From a checkpoint of a small transformer trained on Wikipedia.
Training: 266M tokens, 18220 steps.
Each number is 128 + 32 x the weight over its row's rms, rounded and kept within 0 to 255. Layers, rows and columns count from 0. The size above them is the row's rms in percent of the matrix's.

# layer 8 attention key, 512x256, rms 0.0938, rows 294-306, columns 0-127
size [117 115 105 108 100 105 104 111  97  99 105 100  99]
[[121  87 100  99 156 155 193 107 116 144 188  77 130 157  95 147 121 103 149  75 159 183 167 111 141  72 121 168 109 174 101 134 184  88 155 129 170 126  69 160 149 124  70 184 132 148 122 131 172 133  89 149  52 149 134 192 162 183 136 145 139 132 115 165 156 134 208 146 178 121 109  88 102 145  77 126 123 136 187 147  97 176  98 110 120 120 162 159 139 134 163 134 200 127 121  81 138  87 167 130 130 135 113 132 116 128  96 111 114 117 123 119 132 106 166  85  99 117 127  99 135 149 127 132 121 110 170 147]
 [134  96 161 116 108 142 148 207 142 160 131 109 148 187 174 116 185 123 197 101 128 165 140 118 114 121 120 101  66 122 127 120 175  79 120 130 109 125 103 116 122 139 133 163  63 105 135  79 134 188 101  99  78 128 128 136 107 158 147 145  93 115 106  71 165  41 113  88  96 158 131 104 115 145 131  93 137 172 134 183 162 154 113 119 134 162 131 139  77 124 107 130 195 166  95 146 163 113 147 121 136 179 123 170 164 123  61 100  97  93 137 131 144 122  62 150 156 131 151 147 132 106 143 145 151 129 149 127]
 [173  82 186 118 132 107 141 112 109 126 130 103 157 131 103 129 102  93 106  92 123 108 100 147  89 111 181 171 111  26  76 138 141 137  80 110 114  86 158 104 141 128 128 161 167 102 150 155 183 134 127 123 113 123  91 129 153  93 185 131 129 105 100 100 124 119 207 146 169 144 145 129 184 169  86 155 121  96 158 193 102 140  93  86 141 148 136 127 105 155 137 122 154 177 147 115 105 146 120  84 112 112  32  89 119 132 137 150 101 138 111 126  78 168 105 133 127 144 146 119  90  99 106  92 167 155 156 167]
 [111 105  88  97  57 175 101 125 100 113  86 177  84 139  79 148 129 170 112 168 122 120  53 132  67 131  92 118 118 120 146 178  62 136 103 141 131 125 203 114 166 149 110  96 125 162 105 153  86 144 169 121 136 144 129 175 138 129 129 144 142 167 140 118 106 141 126 117 217 153 133 133  90 194 104 125 132  54 133 103 157 142 142  83  61 188  85 121 161 112  66 109 101  98 129  89 109 156 100 147 161 142 106  69 150 107  86 170  84 123 113 171 196 114  97  98 139 115 158 127 166 139 172 150 143 167  69  95]
 [155 109 191 137 159 145 148 122 176 105 196 139 135 138 138 167 108  76  78  53 126  83  99 109 143 167 135 143 139 118 129 131 130  97 110  89 120 128 114 156 138 125  41  99 136 117  42 142 138 188  88 161 131 132 102 136 155 139 134 121 160 143 159  86  82  73 122  94  62  98 129 105  78 172 147 181 108 126 139 119 126 126 120 119 126 209  93 142 170 181  72 106 100  73  79 146 150 121 146  96 143 136  80 151  84 107 156 112 146  99 155  98 142 133 127 124 118 114 190  79 179 169 110 118  83  65  46 166]
 [ 88 137  71 141 165 132 138 131  75 161 183 144 131 153  54 166 131 119 102 142 117 145 160  98 133 134 170  48 142 132  81 136 135 131 192 149  95  70 123  75 112 130 131  71 109  98 125 146 143 137 106 155 145 153 170 112 138 153 146 126 136 104 133 131  74 144 114 154 109 120 158 138 151 182 134  91 114 202 173 124  93 106  94 155 117  93 136 121 168 100  60 155 130 165 140 145  99 150  96 167 115  88 137 115  77 139 107 125 124 102 172 111 139 172 143  92 112 142 103 160 103 127  63 107 105 111 113 153]
 [125 105 115 195 122 151  65 143  99 153  75 110 145  95  85 105  71 129 135 107 116 174  94 132  78  48 126 174 103 149 165 207 160 151 168 112 161 127  58 133 193 126  78 168 112  97 167 119 132 147 103  85  79 115 167 155 111 123  91 127 132 125 126  99  97 185 135 172 140 165  83 140 111 208  40  93 126 179 105 166 148 148 129 134 200 122 144 173 175 166 151 106  92 115  88  27 130 168 116  55 110 116  98 106 113 152  64 154  88 154  95  96 118 154 155 153  74 105 156 124 147 124 138  92  35 101 121  97]
 [102 106 157 177 112 115 130  97 139 185 139 144 102  94 128 133 149 129 199 167  60 183  84 109 163 114 119 151 150 133 124 166 138 133 113 139 149 103 105 137 100 131 157 162 138 193 117 106 141 126 106 110 165 118 149 161 147  83 107 123 132 121  73  57  90 191 114 163 109 122 135 106  94 109 138 108  68 120 128 173 157 126  86 166 150 131 131 189 165 112 141  81  76 125  86 133  70 106 140 105  46 194 104 123 109  67 145 132 104 125 167 148  97  66 107 126 141 137 184  93 139 150 107 109 118  84 135 177]
 [145 107 208 117 104 154 118  16 120  73  57 129 113  66 141 162 111  77  88 139 143 125 193 149 133 151 139 151 171 127 102 158 157 165 114 143 115 143 151 146 160  91 201 128 118 117  93  88 172 113  90 131 154 173 156 105  80 124 120 113 136  99  84  95 110 144  88 122 166  93 154 132 144  81 121  89 135 113 139 103 122 126 145 128 109 126 150 119 140 132 158 103 138 162 180 107 115 158 146 146 139  72 128  59 124 164 147  85 157 137  93  60  97 183  81 137 102 144 123 114 167 117 135 147 157 104 154 161]
 [115 133 165 139 150 101 155  81 148 127 158 138 109 122 166 148 140 174  98 173  83  91  72 179 152 118 155 120  88 151 111 164 149 108 188 138 173  73 128 123 131 193 116 147 103 183  94 189 141 188 141 137  72 133 157 206 147 118 102 164 150 125 131 160 158  91 169 127 146 117 100 175 135 150 159 119 121 133 124 137 117 163 161  83 133 164 133 134  79 118 102 102 106 109 209 115 122 104 177 136 100  68 110 169  98  49 174 171 109 141 142 170 120 127 140 136 135 108 129 123 122 205 202 127 119 157 178 118]
 [137  72  70 116 150  98 207 111 122 134  91 110  85 143 103 169  79  93  78 103 140 115 107  95 140 120 202  87 109 175 117 148 126 122 176 176 182 177 114 132  93 109 182  88  96 106 173 140 122  63  70 145 136  97  89 203 161 138  84 148 129 180 143 138 105 117 139  95 133 184 133 142 122 139 103 151 172  84 151 123 107 128 125 137 104 148 116  79 154 153 139 136 167 120 126 110  72 135  77 142 139 119  80 159 145  97 143 141  75 141 122  97 168 179 137 126 165  98 134 135 138 100 197  94 117  98 174 141]
 [ 87  85 128 114 124 167  82 156 102 130 135 119 157 156  38 128 144 153 146  97 160 108 143 143 101  71 189 140 137 150 109 112 116 206 154 151 141 124 124  78 180 139 150  28 158  88 133 120 144 118 209 156 128 117  86 121 147 106 167 109 142  67  95 156 183 137 214  84 105  91  81  91 112  58 121 108 127  79 153 146 186 133 191 107 119 108 131 144  99 104  96 110 128 145 164  55 156  87 115  94 141 103 143 125  91 120 181 133 130 118  84 195 160  94  65 129 109  69  56 133 170 110 118 179  78 134 119 114]
 [143 153 152 146 184 152  99  80 125 108 124 133 154 100 116 148 105 120  73  73 130 124 132  75 129 192 127 117  97  93 146 170 104 138 103 114 122 149 163  96  97 122 111 148 106  84 128 156 142 129  60 164 152 147 119 128  96 156 125 167 154  96 103 150 132 112 128 192 157  81 109 124 126  58  93 127 127 140 149  97  60  82 106 128 142  69 116 130 135 124  90 145 117 140 109 126 165 103 126  51 143 102 181 175 103  57 109 148 132 136 136  99 198  52 131  96 115  77 116 121 223 114 161 177 121 141 135 131]]
# layer 8 attention query, 512x256, rms 0.0916, rows 295-306, columns 0-127
size [102 101 102 107 111 105 105  97 109 105 100 109]
[[166 147 122 105 117 155  53 103  80 106 137  98 105 163 148 123 159  76 102 108 134  95 120  68  45 133 110 123 136 117 117 125 105 153 141 124 155 151 173 116 150 137 112 139 146  91 124 152 159 126 116 142 207 113 183  61  99 141  95 151  77 161 102 194 212 156 148  98 198  93 168 123 108 139 126  95 145 106 110 106 143 116 171 141  95 174 116 136 202  37 122 153 120 118 109 133 104 112  93 159 147 143 155 136 126 150 100 163 143  86 135  94 128 120 105 129  92 125  79 101 146 139 127 164 135 141 146 111]
 [116  95 125 128 122 109 121  90 119 137 139 141  87  97 139  99 114 111  99 148 105 127 115 151 113 106 102 105 120 110 109  88  96 157 100  76 103 107 109  64 171 129 114  89 150 111 140 174 155 110 114 101 126 129 141 125 135 118 133 152 110 183 125 135  51  80 137 142 151 131 132  86 101 153 112  99 168 129 141 106 142  99  96 156 141 170 163 126 109 126 158  84 118 168 189 130 190 193 101 115 157 149 104 133  95  83 155 158 136 126  92 191 124 137  90 119 136 160  78 110 109  74 129 145 154 146 147 157]
 [148  77 168 104 158 155 110 147 168  60 154 127 121  98 116  59 153 176 162 117 146  80 185 134 186 124 110 174 127 107 156 117 126  88 122 107 128  97 127  88 160 123 147 118 146 138  68 162 162 159 185 134 142 153 133  87 135 169 139 174  88 173 155 107 138 103 122 130 154  79 131 125 123  79 123 123 169 129  96 130 144  90 163 159 119 116  92 106 135 102 135 138 138 125 113 146 133 123 159 108 120  80 174 164  95 155 168 119 126 126 165 121 111 158 101  81 124  98 148 135  44 126  78 174 109 151 133 132]
 [121 149 118  87 145  56 120 143 151 140  91  71 145 106  90 140  96 105 135  84 100  89 130 111 204  93  73 129 114  58 169 145 115 148  97 117 182  44 151 162 153 116 137  94  94 104 201 126 201 170 126 125 157 127 110 109 189 144  93 135 180  79 166 137 152 126 136 146 123 156 134 132 113 153 115 137  84 103 125 140 196 227 108 123 158 104 112 135 145 103 101 104 129 126 163 137 105 133 193 149  97  94 170 148 172 187 109 135 144  97 113 124 130 153 159  75 119 104 175  93  81 146 137 149 106 171 131 133]
 [189 128  82 103 172 107 120 137  83 109 106 125 179 149 128  96 141 185 133 113  96 144 132 139  98 121  61 141  86 127 115 136 153  65  92 144 187  73  95 200  99 149 127 130  94 108 165 158 101 119 173 117 107 127 110 153 135  80 189 105 164 136 112 133  99 106 141 156 119 128 128  92 135  91 125  99 101 142 173 135 109 186  65 123 157 150 141 152  85 129  70 123  79  77 101  68 176 141 182  96 152 161 113 106 158 150 134 115 148 132 131 171 194 131 120 109  87 121 119 171 208  92 146 184 102 121 178 134]
 [156  84 180 161 165 120 102 174 151 139  90 135 135 169  68 153  90 141 147 136 121 137  82 140 106 126 161 147 148 148 166 145 106 163  52  76 163  93 164  53 112  48 158 166  74 128 168 119 108 143 126  98 118 117 120 156 132 120 119  65 148 159 144 162  75 159 169 104 126 141 163  63 120 145 159 130  65 167 154 148 123 169  99 112 113 101 111 118  46 115 140 113 154  89  76 143 116 125 117 134 110 159  75 141 134 191 154 126 168 173 154 177 137  99 111 111 116 157 140 146 143 119 115 176 144 119 142 163]
 [135 120 130 125 102  94  92 209  99 164  96 117 117 147  94 171 107 151 157 184  96 135 123 120 142 174 102 128 125  76  92 121 159 130 136 106  97  83 134 171 112 135  93 153  75  85 153 129 167  87  77 100  87 103 140 126 137 119 154 157 140  85  95 113  96 116 124 112  38 138  89  71  96 114 129  79  57 144 190 127 113 187 135 124 146 131  94 119 113 140 181 128 166 118 110 128 126 121 147  70 119 110  97 137  81 180 106 134 156  85 120 179 118 125 156  64 111 154 149 141 148 161 150 116 154  98 144 128]
 [ 93 139 121 117 124  93 173 195 167 178 119 150 128 128  87 118 134 105 156 138 131 147 152 102 145 109 155 121 118 107 153 154 155  77 100 130 144  79 139  97 118 173  81 144 123 145 115 111 104 209 139 150 118 156 163  97  84 173 109 184 194 130 136 125 159 116 134 117 156 135 129 149 115 166 125 110 172 119 183 134  69 133 142 119 108 103 139 181 127 138 115 126 129 149 134 136 107 166 141 188 150 152 149 197 126  78 113 119 120 119 128 134 119  97 140  48 160 153  74 113  79 164 108 170 179 133 147 110]
 [ 55 161 131 133  84 191 111 101 140  98 159 174 145 162  85 130 127 144  58 137  85  61 148  79 125 104  84 179 127  87 143 123  43 137  98 200 110 199 122 101  96  94 152  89 130 153 172  65 169 148 142 152 164 123 123  79 109 106 128 125 149 103 116 115 115 187 140 104 151  97  87  87 143 131 183 158 159 115 128  90 177  91 134 106 122 155 119 143 176 160 141 136 123 140 165 141 177 149 132 114 138  80  68 140 141 144 189 144 107 123 108 155 134 121 125 114 108  89 127 124 154 176 147 129 148  66 116 125]
 [163 103 148 143 101 159  66 138  72 105 107 144 130 134 155 100 136  95  88 132 116 151  99 164 153 144 188 174 116 167  90 129 148 155 112 187 175 107 106 108 126 144 135 132  86 150 102 125 117  73 200 128 165 116 142  73 106  87 128 132  73 122  88 134 134  67 123 108 113  89 122 145 135 136 127 159 103 126  93 118 163 151 103 182  93  76 140 164 153 184 184 165 130 128 158 119 106  93 109 175  96 148 165 141 170  92 156 140 189  78 111  71 132 182 103 175 158 137 101 153 118 107 112 137 114 128  89 151]
 [102 147 100  58  90 164 131 138 157  66 174 127 120 133 119 166  97 148 110 139 182 118 110 184 110 155 118 154 137 143 174 157 130 127 139 114 156 126 122 105 167 173  86  99 162 149  75  86 159  65 144 105 151 140 175 140 111 135 141 178  94 190  99 189 121 114 126 122 151 132  78 190 193 164 122 139 143 147 119 144 126 149 141 166 146 164  96 100 129 205 183  98  97 100 122 178 178 174 106 134 151 140 171 165 136  62  96 148 173  87 139 113 188 112 141 139 179 111 151 121 146  74 176 163 117 116 140 125]
 [106 153 120 149 100 111 123 103 192  80 169 140 134 115 155  92 132  99 107  78 165  72 148 143  96 142  95 134 166  92 129  80  89 124 150 116 160 167  87 163 170 126 121 168 143 187 126 150 135  68 146 118 177 154 130 102  90 121 153 135 177 129 149 158  92 131  88 128  95 161 165 166  99 143 132 160 131  64 135  89 138 176  86 110 169 118 121 157  96 125 100  91 119 127 238 126 175  94 141 159 115 197 170  87 109 197 120 140 112  87  76 167  90 166 101  79 119 143 159 122 124 126 104 118 165 115 168 130]]